Weights of a small transformer language model: 13555 steps.
Each number is 128 + 32 x the weight over its row's rms, rounded and kept within 0 to 255. Layers, rows and columns count from 0. The size above them is the row's rms in percent of the matrix's.

# layer 2 MLP gate, 2048x384, rms 0.0822, rows 1626-1671, columns 240-287
size [101  99  96 102  96 103 103 101 100  94  96 103  94 101  99 106  88  97 102 101  97  90  97  99  90  98 105 100 104 102 102  96 108  99 104 103 100  96 100 100  99  98  98  99  97  95]
[[119 125 127 125  60 112 101 177 152  79 152  44 117 134 139 117 110 172 107 154 126 118 101 147 155 104 167 122 104 136 138  87  93 111 112 132 178 148 173 104 125 135 151  92 101 117 131 169]
 [135 127 144  88 150  64  78  95  54  90 110 120 101 174 140 176 131 120  82 128 129 140  85 115 150 112  52 138 111 149 127 121  32  83 110 119 112 198 158 172  98  90 139  80  76 145 151 129]
 [163 181 160 139 153  93  91 128  97 108 153 162 134  91 145 152 143  95 127 172  99 137 110 138 126 157  88 189 127 116 101 128 111 144 132 157 136 192 172 123 134 156 126 125 164 156 155 161]
 [135 159 125 156 108  91 161 107 165  67 112 134  67 111 185 181 129 163 175  98 195  94 154 114 121 108 127 137 128 125 149 132 118 192 105 123 140 171 120  96 146 167 192 113  93 112 103 148]
 [122  97  71  81 168 153  80 143 121 172 104 120 121 118 122 141 140 133 103 129 143  66 107 168 136 140 135 101 176 105 135 104 132 172 115  71 160 126 123 141 102 183 139 148 111 104 128 122]
 [113 162 152  85 108 108 146 108 160 109  79  75 118 176  29  86 105 120 135 177 170 154 116 161  70 128  82 142  99  89  95 112 113 126 148 100 141 128 142 134 168 190 144 115 129  73 167  90]
 [139 151 121  77 102  60 129 180 141 132 178  45  56 117 141 100 103 136 151 173 117 150  85 133 104 114  83 107 176 149 152  73  67 188 124 118 106 135 111  88  96 156 120 185 100 142 176 180]
 [196  70 131  45 145  94 166 140 146 124  84 114  50  66 133 149  75 113  65 153 138 145 174 110 178 170 177  88  86 176 155 173 126 182 171 131  95 110 123  89 158 147 112  61 106 172  83 140]
 [143 152 119 151 138  80 122 152 130 134 140  65  91 102 135 149 155 139 126 137 163  90 145 165 120 159 146 186  63 142 102 152 192  57 105  38 126 177 103 101  97 145 115 106 191 130 171 151]
 [193 135  78 128  68 207 141 129 155 117 129 118 120 168 116 159  78 127 110 130 174 163  94 154 161 170 133 171 166 162 141  78 160 156  96 105 100 145  91 187 202 111 140 169 146 133  99 161]
 [ 98 147 167 128 181 105  60 131 121 112 137 150 101 164  68  86 172 131 143 136 108 145  91 127 182 156 108 112 215 122 129 106 144 123 142 180 106  98 159 115 128 136 134 143 126  85 120 162]
 [157  48  92 133 156  61 149 181 179  90 100 141 154 158 108  77  88 123 116  83 184 134 141  90  62 114  88 128 105  65 100 214 121 145 110 120 172 163 134 152 107 109  83 115 103 116 158 176]
 [ 76 157  91 147 140  99 157  49 140  88 149 120  98 117 122 144 110 133 160 144 128 134 113 114 143 168 136 148 136 202  81 193 166 128 134 186 171 160 113  82 152 122  82 144 126 131 129 169]
 [ 77 149 137 164 101  93 165 172 136 205 158  86  91 151 102 142 164  70 144 123  75 159 145 106 112 113  61 132  73 129 121 130 117 135 106 149  60 122 130 103 113 178 163 106 183 208 159 145]
 [147 146 156 115 135 141  94 144 173 110 110 148 211 161 104 105  71 124 127 173 115 173 108 153 100 180 114 123 176 157 106 128 147  99 151 118 121 175 141 105  89 141 170 142 129 147 140 147]
 [155 141 115 139  93 167 145  90 168 137  89 105  86 100 138 112 126  74 103  92 122 146 132 129 112 200 143 122 142 113 205  95 124 172 136 132 135 135 127 133 153 125 152 151  97 101 146 129]
 [128 167  84  82 113 137  91 146 133 133 125 142 157 149 123 125 209 152 103  89 164  90 129 105 116 123 154 132 160  64 100 109 140 131 189 104 113 127  67 147  47 133 146 137 123 150 105 171]
 [137  75 112 156 137 139 117 110 143 131 122 114 106  88 122 152 116 163 106 151  97 133  82 116  84  96 157  89 120 158 157 183 109 104 145 128 168  86 180 117  80 124 144 111 118 129 181  84]
 [117  99 132 180 131 172 154 126 134 147 101 157 139  61  97 120  92 114 125  67 104 130 128 105  90 160 166  92 155 129 125 130 156 155  97 156 160 132 119  97 108  96 169 141 147  61 134 120]
 [132 154 137 197 129  67 169 136 113 120 152 121  86 121 138 119 124  58 148 149  67 117 130 147 127 154 177 109 116  83 164 160 137  80 110 163 132 106 124 120 103 134 135  90 161 131 140  82]
 [168  47 164 117  94 114 120 117 129 114 175 143 105 110 103  44 160 120 185 104 211 140 141 176 180 119 154 154 125 160  77 128 110 143  95 103 126 157  72  91 109 131 170 134 146 157 103 149]
 [135  76  95 113 143 134 120 116 171 143 103 142  58 108 170 185 131 129 190 156  99 133 119  93 128 100 130 163 157 133 174  99  91 113 119 141  83 190  97  99 152 130 122 172 145  91  30 141]
 [128 129 116 120 103 109 115 133 116 101 145 139 135 144 175 112 127 121 175 142 158  95 203 213 169 116 152 115 102 134 146 105 117 107 114 105 149 145 133 124 133 125  78 101 125 126 143 105]
 [186 152 121 111  98 115  66 163 126  96 116 133 113  88 141 160 179 125 147 119 130  83  86 169 130 116 149 135 161 133  63 130 177 194  90 116  90 202 149 188 107 175 189 129 115  85 146 152]
 [ 66 124  94  98  95 193  83 178 121 129 128 115 180 116 165 100 132 133 110 136 112 129 129 131 144 190 190 128 170 109 150 165 157 113 110 114 195 157 145 104 167 121 138 175  73 149 112 119]
 [161 134 163 181  98  87 157  83  96 145 192 135 152 130 165 135 142  95  81 149  91  81 138 138  94  72 133 119 151  78 103 154  93 122 109  67 134  77 190  75 152 159 136 110 119 109 106 127]
 [155  73 116 154 100  83 104 113  85 128 150 109 154 119 161 133 110 101 112 129 115 130 140 219 113  94 174 145 160 168 108  99 130 145 165 120 161 113 135  98   7 156 172 109 129 127 109 172]
 [ 88  80 144 123 103 151  85  57 160 126 105  65 140 146  71 111 169 123  93 180  89 114 112 119 191 152 114  98 127 147 112  92  95 100 109  97 129 104 119  41 107 118 141 142  77 137 157 155]
 [157 153 116 163 143 145 128  86 126 145 122 144 125 158 142 170 117 133 139 101 110 147 122 177 175 106 125 127  97 162 164 135  62 173 131 100 172 146  88 149 149 161  66 136 112 125  69 142]
 [ 87 160 108 198  95 135 172 143  88 135 128  93 112 147 184  80 109 158 104 130 139 176  66 108 128 125 146 132  59 114 106  70 129 107 152 166 147  90 108 169 104 102 123 137 137 123 106 138]
 [131 100  90 156 106  90 151 116 156 163 162 181 138 106 122 121 168 154 139 112 109 162 102 127 126 127 187 154 133 106 114 134 106 145 123 139 162 150  50 178  89 105 115 130 148 219 138  70]
 [158 122 166 132 143 157 133 148 120 157 111 112 143 230 116 128  69 169 130 140 117 167 139  70 141 162 123 132 106 135 156 101 145 102 189  87 145  88  76 190 117 106 135 131  83 121 133 160]
 [182 143 159 138 119 138 143 110 113 100 124 146 145  64 119 114 118 125 135 102 110 193 140 124 149  76 112  77 152 142 140 127 113 177  96 191 166  55 149 180 154 113 139 187 163  97 146 102]
 [142 185 185 151 106  99 132 142 103 111 116 132 166 103 115 157 141 117 129 119  53 121 100 126 162  76  81  98 138 142 104 156 106  82 139 164  77 116 153 119 110  96  81 129 107 142  85 175]
 [114 116 150 152 159  68 123 148  63 116  99 126 152 147  83 116 118 146 140 139 125 133 163 152 119 195  55 126 143  99  97 152  98 122 132 112 124  81 121 150 150 114 130 107 135 125 208 151]
 [151 151 158  86 116 145 127 127 129  81 175 147 155 116 129  88 161  85 176  77 168  54  63  81 123 195 202 158 139 156 163 141 140 165  98 158 121 188  98 172 167 132 161 129 164 144 120 141]
 [175 161  80 173 174  92 136 148 119 164 204 114 105 143 155  81 106 143 135 181 141 148 157 142 112  83 173 136  76 102 112 129  67  85 140 126 146 138  78 142 109 120 176 122 184  81 167 172]
 [100 151  61  73 129 124 128  95 120 128 103  78 160 114  97  78  99 140 188 144 126 156 158 104 189 128 146 125  80  71 158 167  99 135  87 142 179 104 102 109 145  73 154 115 116 132 125 147]
 [121 106 100 117 138  69 101  87 102 183 135  54 129 138 103 175 132 170 142 102  93 137 114  98 117  94 197 128 185  53 126 152 126 132 143  75 139  97  98 152 102 125 189 152 152 164 157 143]
 [ 89 141 139 135 126 102  69 162  79 132 110  91  88 142 116 173  67 144  68 130 147 115 118  77 177 111 117 165 131 151 106 144  64 181 126  83 114  94 141 113 167 110 129 146 122  74 153 123]
 [ 61 158 146 136  90 131 155 108 115 129 112 156 120 119 169 142 138  64 133 123 153 214 102  78 132 109 141 129 105 130 103 173 117 134  74 139 141 171  65  86 204 146 121 178 150  64 125 139]
 [114 167 154 100 164 158 154 124  85 141 103 125 137 174  78 101 113 118 147 100 122 127 106 158 138 213 172 102 172  54 128 162 157 100 103 136  94 132 155 146 139 135 132 136 117  93 141 106]
 [ 47 170 107 163 135 168 199 115 143 132 120 107 109 176 137 192  99 133  98 146 135 123  38 130 137 139 184 128 119 111 133 149 192 126 141 127 109 132 128 129 115 141 111 127 138  99 131 124]
 [127 126 126 160 129  79 161  93 124  99 125 157 111 140 173 115 146 160 123 114 188 139 153 150  91 144  94 123 143 123  96 123 144 130 152  77 115 151 104 124 124 122 178  95 115  96  70  98]
 [141 114 129  64 118  68 102 116 170 141 126  85 141 148 191  84 131 144 156 150 113 162 173 104 115 153 123 164 171 145 190 109  70 120 120 120 133 115  85  90  96 121 110 142 112 112 113 173]
 [124  82 127 154  91 153 178 160 149 161  95 165  55 160 130 134 104 107 114 103 155 152 108 110 170 164 158 149  68 126  98 178 143 127  62 175 132 155 153 159 126 112  87 146 130 153  63  82]]
# layer 2 MLP up, 2048x384, rms 0.086, rows 1626-1671, columns 240-287
size [ 94 102 100 104 101  97  97 103 110  92 106  90  97 107  95  99 102  96  98  94 101 105  98 112  92  92 110 102  95 106 100  99  96 103 106  96  99  95 107 100 100  89  94  94 108  99]
[[149  87  72 175 137 102 111 128  65 139 140  89 100 139 136 114 108 193  93  89 139 112 101 140 135 135 106 156 171 111 123 190 108 153  90 139 124 126 129 123 148  63 141 157 141 172 161 121]
 [145 131 176  98 167  75  90 135 144 136  96 179 181 114 109 148 144 128  86 112  95 131 153 156 155  95  47 159 143 144 132 112 146 109 131 155 196 113 147 160 122 146 173 130  63 101 145 160]
 [160 196 179 121 150 113 115 140  88  96 174 130 142 117  81 151  85 124  82 147 100 111 157 124 115 166 142 170  86  82 130 150 141 146 155 151 148 218 136 112 153 109  83 106 111 130 111 127]
 [121 159 149 206 147 110 109 211 130  92 163 150  40 131 141  98  71 139  86 147 109  88 172 137 144 121 174 153 101 173  65 101 152 122 137 133  86 132 154 142 138  84 151 113 106 126 112 139]
 [164  80 132  81 113 100 101 178 102  93 192 127 196 143 153 160 162 153 135  99 133 114 157 127 116 115 117  94 117  58 118  80 110 136 171 194 188 154 121 116 117 115 189 135 161 128 160 110]
 [121 114 150 104 255 136 179 137  74  99 157 100 151 150 116 176  62 134 151  90 140 178 105 209 124 158 125 148 127 155  97 117 127  95 105 150 188 160  61  89 137 108 173  91 159 114 140 125]
 [ 93 128 154 122 148 121 143 134 143 129 178 132 135  84 109 144  80  68 148 137 152 136 150  81 153 152 120 121  62 164  86  68 180 145 123 110 165 126 146 130 153  80 148 124 131 125  92 122]
 [151  84 147 167 171 117 128 157 122 113 108 195 141 113 122 132 131 154 125 114 106 143 132  99 132 131 219 102 168 111  63  92  97  71 141  93 150 180 110 113 114 125 167 173 129  56  67 141]
 [134  79 194 163 115 129 150 149  82 153 148 135 143 140 173 144 161  61  57 184 103  98 157 104 105 120 133 136 137 117  74  90 139  87 120  71 122 111  93 149 141 120 142  99  64 114 133  85]
 [165  68  88  80 142 168 147 164 153 143 131 164  91 160  99 171 140 105 176 116 161  90 101 125 153 184 134  89 164 173 160  90 180 133 158  69 127 139  91 154 145 146 166 158  98 133  75 138]
 [ 92 106 143 129  94 101 108 149 120 190 147 106 122 108 169 155  76  88 116 148 191 152 151 162 155  89 105 104  63 137 160 140 120 129 108 138 100 147 154 149 127 104 139 158  89 150 136 125]
 [ 98 168 163 146  81 135 120 160 138 147 192 188 178 145 134 141 156 131 145 130  83 144  86 109 131  95 148 105 141 189 151 126 114 142 159  59 141 127  84  90 133 123 204 159  94 161 113  97]
 [162  85 127 127 145  98 112 173  87  75  56 160 141  88  77 140 151 195 140 163 153 155 101 121 138 102 125 151  71  98 161 166  63  77 148  91 111 128  98 151 130 158 110 174 118 122 156  88]
 [145 166 150 103 164 152 154 145 159 203 138  87 131 148 172 145  99 161  81 101 110 146  91 132 122 121  53 185 151 149 157 177  99 137 144 109  43 173 127 121 106 147 115 117 162 112 104 149]
 [132 101 105 159 151 155 166 157 188 101 155 161 119 114 135 163 118 187 180  95 130 173 170 115  96 125 193 151 133 113 142 133 103 107  89 156  81 114  75 143 107  91 114 135 103 126 104 136]
 [103  83  91 100 165 121 126 107 119 193 136 120 188 122 107 120 157 152 188 181 108 121 162 147 103 137 130  98 132 156 100 206 110  90 106 134 133 157 144 145 135 133 152 122 155 137 118 138]
 [138 188 142  94  99 124 141 159 136 139  90 140 161 179 149 122 128 141 151 126 177 129 135  82 132 120 124 103 147  57 132  71 103 128 151 115 120 122 163 197 110 133 104 124 141 210  95 156]
 [113 126 135 121 187 127  79 122 199  78  49 144 109 135 121 166  70 139 113 131 105 112 129  92  82 125 143 152 122 184 157 144 103  88 121 200 124 119 148 160 117 130 146 168 135 121 143  56]
 [ 89 160 136 164 117  97 133 168 142 126 132 181 146 118  78 128 110 120 150  87 137 183 149 154  46 184  77 143 152 123 147 112 133 132 111 101  94 142 108 119 150 147 117 166 170 136 147 122]
 [133 129 128 173 101 124 191  82 146 102 116 156 139  83 113  39 167 154 177 131 135 138 103 177 116 112 133  89 138 114  81  85  98 111 156 147 195 150 141 142  96 137 119  97 137 156 147 137]
 [110 182 137 176 123 180 149  99 142 160  58 197 149 139 140 135  81 165  65 105  76 142  88 110  68 106  81 117 125 147 145 134 155  81 146 123 124 106 129 136 123 151 136 156 113 145 137 107]
 [137 108 122  95 120 129 139 118  96 151 106 103 161 148  80 138 132  83 206 109 106 157 160  65 158 124 121 124 151 106 155 139 112 109 104  92  97 106 147  89 146  81 102 150 102 117 104 117]
 [220 114 152 148 159 146 125 136 183  46 108 194 119  59 192 105 104  76 113 117 179  59 129 135  76 104  94 154 118  86 167 125 142 154 122 168 162 178 107 155  93 105  96 128 183  94 120  87]
 [ 56 127 117 135 138  69 103 177 127 115 135 128 137  97 140 117 116 150 120 133 100 119  92 134 123 171 173 106  87 166 153 130 187  93  64 117 138 126 127 192 124 165 154 135 122 167 141 123]
 [142 232 106 163 121  88  99 196 159 139 163 178 136 176 148 126 116 139 106 114 102  96 132 101 110 105 104  90 142 152  89 109 168 106 130 175 169 189 135 123 119 140 134  85 103 101 127 114]
 [ 84  94 136 148  77 202 131  80 135 123  94  92 119 135 179 108 165 149 139 197 136 134 128 162 128 141 146  88 146 160  73 159 150 125 155  59  83 134 112  33 168 178 131 144 154 131  73 156]
 [157 165 154  70 165 138 191  81 133 109 184 118 109 132 127 104 120  81  65 141 129 112 113  57  64 122  84  99 157 129  95  81 137  83  76 170 122 158 104 157 106 138 145 144 127 100  60 166]
 [149  60 152 152 159 157  88 125 171 100 138 125 181 136 143 187 176 135 121  90  78 150 105 143 173 121  78  66 136 158 141 148 106 102  77  84 105 148  82  54 132 167 176 129 138 119 126  93]
 [ 64 128 169  85 152 181 154 105  98 164 148 147 167 102 149 132 147  88 144 128  94 135 130 191 116 170 126  65 115 167 166 134  91  88 155 142 125 177 126  80 148 100 137 120 130 173 155 131]
 [100 165 124 175 117 129 113 158 112 153 106 108 156 214 181  93  99 141 118 116 124 138 112 145  98 142 117 141  64 145 120  96 130 107 135 126 140  98 113 171  97 150  77 138  75 133 120 114]
 [147 121 142 124  89  94  83 148 131  90 112 159 108 192 146 141 158 115  65 162 135 156 151 108  87 116 132  81  78 109 147  80 128 137 177 106 171  84 148 118 167 181 108 152 116  99 115 129]
 [125 107  90 138 141 147 137 148 127  84 141 126 170 177 169 162 158 110 109 133 118 114 185 131 148 184 188 129 158 192 121  60 107 117 129  86 172 102 132 131 107 100 125 132 151 161  93 194]
 [120  59 127 119 114 131 153 178 116 148  90 136 181 130 185 149 129 101 111  64 161  65 108 139 119  88 124 163 146 114  75 119 133 141  93  62 123 127 108 164 133 199 160 130 136 113  74 145]
 [116 104 146 127 103  78 124 120 134  85 107 150 108 103 138 177 137 207  54  81 155 162 147  69 128 106 115  95  92 116 104  94 136 164 196 119 151  84 129 124 159 124 116 149 159 165 109 126]
 [105  66 130 131 147 136 109  53 106  98 118  64  99 143  79 121 134 150 157 131 162 155 165 125 142 150  83 196 146  75 107 129 125 167  90 157 135 109 127 160 152 100 160 108 132 121 170 154]
 [103 128 107 103 114 116  63 144 149 160 179 116 153 137 174 163 123 112 138 165 117 164 168  62 142 105 150 151 181 135 163 107 169 107 102 135 105 151 135  25 119 138 123 144 140  98 116 164]
 [115 108 188  76 163 173 104  74 102  78 124 166 149 108  86  79 125 135 144 117 118  82 122 133 155 111 163  58 136 135 127 117 127  97 119 142  89 135 134 105 181  78  84 130 133 161 126 126]
 [ 95 124  84 117 105 128 163 166 128 111 129 114 145 125 141 157 107  98 130 184 170 127 152 159 118 125  55 125 148 153  51  93 135 161 186 116 193 143 154  93 117  81 146 114 129 122 139 129]
 [ 61 127 143 194 220 162 135 116 138 141 111 163 106 138 145 110 139 111 106  93 110 126 115 113 144 109  78 189 176 170 163 100  93 140 153 168 152 167 152 119  88  94 122 123 153 138  98 133]
 [150 160 105  96 149 134 176 177 178 159 134 116  30  86 119 139 136 183 169 182  92 178 138 101 107 144 138 159 120 158  85  85 159 174 160 159 136  88  60 151 108 115 106 112 126  93 119 159]
 [120 181 118 109 130 174 143 115 123 198 146 156 130  97 142 149  76 103  93 176 145 164 131 187 107 122 131  88 163 139 112 120 113 137 120 162 127 102  74  93 124 111  93 130 144 119 163 173]
 [ 91 126 152  72 161 129 136  89 108 110 126 100 137 122  90  70 121 129 112 132 166 101 116 108 172 193 120 147 125  69 150 122 168 131 116  71 107  87 157  82 152 137 159 119  96  95 149 155]
 [114 185  83  82 136 181 123 116 204 162 174 134 135 131 105 162  78 151  99 172 114 109 124 113  92 123 197 155 135 126  99 163 143 220 140  81  66 139  76 115 148 121  96 120 138 114 123 119]
 [113 100 121 104 106 128 165  98 107 158 115 150 169 158 180 107  95 134  96 153  77 154 139 147 201 142  81 128  50 119 125 139  63  70 115 165 167 163 220 153  93 197 140  65 189 138 161 153]
 [152 123 171 128 138  82 124 126 129  89  83 172 154 139 159  69  89  84 153 103 129 154 106 143 108 148 148 126 118 168 168 196 233 141  82 174 157 130 134  69  72 124 175 154 142  99 152  88]
 [159  83 118 129 115 113  87  93  93 119 104 105  92  42  94 128 173 150 167 153 161  93 110 102 105  76 173 115 167  73 172 115 143 123  92 178 150 120 140 218 140 102 162 107 152 109 112 133]]
# layer 2 MLP down (transposed), 2048x384, rms 0.0345, rows 1626-1671, columns 240-287
size [100  95 104 104 100 100 102 103 103  96 102  98  98 105  93 107 109  90 103  97  98 103 100 112  95  99 103 100  99 100 102 102 101  99 104 100 101  96 102  97  96 100  92  95 100  97]
[[107 163 151 101 143 113 138 100 156 130 144 158 151  68 112 126 168  91 168 168 151 152 125 120 107 114 153 147 133 182  82 114 146 151 169 107 105 121 104 145  93 127  60 152 110 128 107  95]
 [100 134  67 125  74 147 148 147 150 187 107  96  89  91  93  72 109 120 174 122 123 107 135 132 146 164 217 112  91 127 122 127 121 151 141  79 114  92 106 139 136 138 131 138 220 155 118 110]
 [ 95 155 131  78 162 155 133  53 165 140 123 142 111 140 146  82  86 137 126 112 135 119 122 165  75  69 159 163 106 124 107  99 139 156 163 106  80 187 139  96 143  98 112 125 153 115 187 137]
 [173 145 111 163 123 158 120 170 115 174 171  95 119 157 182 109 122 126 146 158  76 145 130 130 159 121 126 123 111 194 116 114  79  84 128  65 132  96  64 155  89  84  91  86 132 167 158 103]
 [130 119 140 128 166 137  98 120 150 126  58 111  76  58  95 132 127 127 113 159 172  68 109 142 140 168 102 173 186 195 145 123 129 143 105 106 112 117  87  95 143 138  90 146 106 153 106 112]
 [136 127 105 110  73 100 117  96 150 173 143 169  62 101 124 132 170 113 120 153  64  93  99 101 169 111 181  95 153 122 151 136  47 139 122 175  90  83 156 127 116  74  99 139 120 151 183 115]
 [ 79 131 165  88  98 146 102 132 138 117 151  83 145 137 104 109 157 146 110 112 132 100  51 139 116 159  92 113  84 116 110 122 122 117 145 133 157 165  85 108  75 135 114 171 101 151 174 137]
 [182 102  88 140 146  86 103 127 150 117 153  94  30 123  92 144  79 113 168 154 109 106 145 109 192 153 137 108 113 184 176 144 136 203 214 128 102 108 145 145 132  77 125 129 139 154 139 161]
 [137 112 153 132 153 120 189 149  82 118 108  90 140  81 123 139 116  68 160 180  89 159 109 166 137 138 183  85 133 120 100 123 169 121  83  74 180 202  62  79 174  61 123 118 126 120 130 150]
 [ 89 153 159 143 156  68 114 106 120 141 146 150 163 111 130  49 171 157 109 133  83 174 146 132  94 111 180 159  92 120 117 198  74 125 123 163 188 110 170 133 149 144  53  69 131 119 184  90]
 [ 95 136 144 163 111 119  76 123 152 150 143 133 131 147 100  59  56  97 124  55  98 130 126 109 127 156 131 115 105 176 179 156  84 138 159 129 128 154 138  97  96 109 102 124 158 147 188 173]
 [117  55  95 128 180  75 145 135 155 111  62 115 127 122  88 119  63  85 120  51 183 109 129 119  83 119  97 146  96  59 132 184 136 165 112 174 131 155 114 125 115 129  99 110 127 116 156 160]
 [123 160 143 146 123 141 120  75 141  98 221 124 163 120 154 148 131  89 121 122 107 112 121 108  89 165 143  89 158 203  88 145 209 126 117 132 121 164 164  94 131 129 126 105  90 132 123 122]
 [168 116 162 171 197 116 103 110 107 120 128 196 120 181 152 138 104 196  87 156 138  87 121 111 160 103 115  89 179 112  94 133 135 161 112 159 170 142 198 135 153  78 136 138 147  84  81 143]
 [135 148 154  74 145 130 121 124 172 140 100 165 165 151 104 183  72 146 127 112 124 129 124 160  84 203 125 132 125 137  82 153 144  95 162 147 128 151 157  94 115  99 138 147 192 134 121 158]
 [127  98 179 152 126 155 103 141 132 147 148 146 162 134  72 156  73 171 159  71 148  44 140 108 166 126 150 148 117 126 174  95 136 150 191 104 146 108 137 134 191  85 137  70 119 120  96 129]
 [106 161 167 138 139 146 168 179 170  93 169 118 166 182 181 119  88 140 136 150 143 119 125 104 115  79 131 136 148 156 109 107 119 133  84 128 126  96 211 116 179 144  91 114 160 161 124 146]
 [144 182 163 110  71 119 143 138 106 143 171 132 140 141 166 131 146  72 102 100 121 166 131 125 205 171 101 167 147  76  89  75 140 160 150 146 104 132  89 123 148 153 114  90 151 119 135 171]
 [145  98  81 148 116 109 125 167  95 185  98 140 140 153 136 113 146  95 154 146 126 133 121  92 114 157 163 102  95 139 171 116 119 134 150 164 159  90 160 144 169 100 127 135  84 123 153 145]
 [117  92  65  47 139  86 131 179  38 120 134 125 112 123 161 154 142 127  84  88 154 122  86  90 157 102 139 177 100 132 136 141 154 152 131  70 150 106  81 169 116 115 134 148 123 115 143 130]
 [174  64  81 164  52 147 138 119  94  86 175 165  52 130 145  99 222 139 151 116 126 148 118 161 196 121 131 106 167 135  80 163 108 159 112 115 223 134  69  88 150 163 137 116 150 149 104 127]
 [ 98 120 173  84 143 100 138 121  96 120 117  75 225 127  46 168 143 139 167 137  94 129 223 144 133 163  90 112 116  71 128 131 156 123 138  97 161  99 192 132 133 114 118 114 106 124 194 132]
 [136 118  94 199 120 157 156 103 123 155  81 118 134 143  96 155 200 109 104 166 122 140  84 123  94 136 113 162 143 119 109 165 111 119 196 126 168  69 133 100 132 101 120 216 157 131 123 133]
 [ 58 144 127 114 132  96  92 134 156 134 147  76 158 151 133  97 119 123 107 128 135 125 113 123 144 120 161 140  72 135 206  72 141 119 144 111  96 122  61 161 117 105  95 150 144 215  91 112]
 [118  90 150 102 158 135 139  75 105 117  96  49 114  68 103 144 123 124 129 124 120 144 130 147 166 158 102 149 112 135 137 109 101 124 127  99  77  99 102 142  83 115 110 125 151 156 125 133]
 [144 152 101  90  86  85 114 124  98 110  93 175 104 186 108 142 146 166 141 117 185 145  99 140 147 119 151 155 112 139 158 107 169  96 121 112 195 110 112 156  86 106 103 107 158  80 186 158]
 [137 104 138 128 139 147 192  69  84  75 124 130 172 145 156 132 162 133 116 134 139  98 158 104 155 130 126 163 100 157 108  92  82 134 101 125 163  63  56 153  75  95 160 122 169 186 133 106]
 [ 98 179  97 112 170  85 134 158 123 113 124 206 167 131 131 127 122 107 101 176 161  80 135 143  89 156 128 184  96 139  80  94  91 151 141 244 111 121 142 192 154  65 117 163 142 115 164 161]
 [139 129  77  79 120  78 144 199 178 161  60 133 147 127 162 101  91 119  70 131 110 124 162 132 132 107 129 137  82 125 108 137 132 146  86  94 109 105 158 123 147 161 121 107  86 110 175  96]
 [145  85 195 108 141  99 156 121 130 144  88  65 147 142 110 165 130 138 129  81 109 144 185  77 106 116 140 103 199 178 114 120 108 131 130 144 134 144 139 131 149  96 124 102 123 155 147 186]
 [143 159 125 162 187 114 175 101 134 198 149 102  75  88 150 109 141 157 231 128  79 122 105 199 171 138 121 173 128 102  73 137 126 138  99 113  38 138 112 143 101 167 170 123 140 116 119  73]
 [ 86 114 100 120  70 157 102  88  82 135 138 142 102  81 143 116 124 106 166  31 122  87  98 183 150 159 160 140 106 116 140 137 130 172  92  71 149 135 142  79 141  49 112 156 158  98 134 132]
 [140 165 150 120 162 153 142 123 125 105 135  84 153 133 109 127 152 121 130 102 143 114 144 118 124  90 168 130 132 162 189 173  85 123 197 140 172 179 144 115 113  89 114 119 123 132 138 192]
 [115 130 140 120 113  77  86 148  83 150 166 129 131 134 160 196 153 166 108 127  54 148 163 173 134 113 127 128 129 109 165 155 101 104  79 119 211 124  87  83 101 117  77 138 115 181 186 136]
 [147 117  92  73  88 117 162 105  88 127 152 123  80 115 177 159 128 140 155 122 177 146 127 118 171  94 120 138  83 124 147 141 118 150 125 112 130 147  94  99  99 163 129 155 180  93 122  94]
 [164 120 172 129 130 127 121 138 108  60 129 119 159 135 120 102 147  82 170  90 135  69 123 110 154 164 163 127  90 124 106 123 148  90 159 176 114 118 121 150 136  91 162 119 134  59 137 126]
 [171 114 138 198  71 103 134 131 128 145 156 137 180 236 169 123 136 107 102 120  99 138 120  94 154 165 175 104  88 137 102 159 101 124 141 137 174 167  65 140 119  96 128 106 122 142  87 136]
 [238 116 135  77 149 138 149  86 144 157  82 103 145  87 128 122 132 121  92  93 122 111 114  57 144 142 175  97 104  97 170 140  79  85  93 169  92 113 117 113 108 110 126  73 143 131 114 148]
 [114 110 111 135  96  87 106 145  99 171 113 110 138  95 107 137 157 110 162 113  67 100 137 219 135 138  76 118 175 205 119 142 148 130 176  64 170 127 127 138 188 100 146  87 157 146 185 145]
 [ 97  89 141 171 125 148  54  87  37 101 141 160 147 133 149 120 125 142  78  92 124  97  78 117 190  83 124 125 119  89 125 159 131  98 121 120  85 148 184  76 132 166 114 155 116 153 134 103]
 [153  84 133  97 169  96 105 106 162  73 133 119  96 125 203 116 198 120 163 120 124 100  81  93 162 119 171 158 120 132 135 114 151  95 118 156 100 118 119 159  78 150 140 114  64 162 137  78]
 [122 139  68 144 154 117  94 145 130 135 145  89 100  66 113 161 127 144  97 141 167  93 122 175 116  79  93 180 113 147 143 119  83 137 121 171 161 119  77 137 157 105  88 176 139 139 140 141]
 [190 109 206 150 133  83  96 126  67 110 112 100 166  73 148 122 178 163 172 105 152 137  87 143 139 165 103 135 103 143 153 109  89  80 140 140 122 151 167 140 125 122 141 125 153 157 108 125]
 [113 151 134 107 162  81 158 125 121 157  92  84 119 134 114 111 110 115 118  79 139 138  95 140 111 132 174 150 126 174 126  89 147 151 115 147  95 124  46  92 101 118 151 177 116 114 151 109]
 [104 180 178 199 114 130 116  85 102 139 124  77 147 119 159 189 158 137 168 139 126 153 162 163 197 172 166 146 112 131 114 141 159 135 105 112  99 163 228 131 142 128 131 124 118 164 129 127]
 [ 95 147 140 156 132 150 181 155 136 109 210 130 148 176 194 136  83 107 117 123 103 161 108 146  96 155  96 142 133 127 114 149 117 167 204  72 123 145  92  90 160 191 105 109  91 153  98 139]]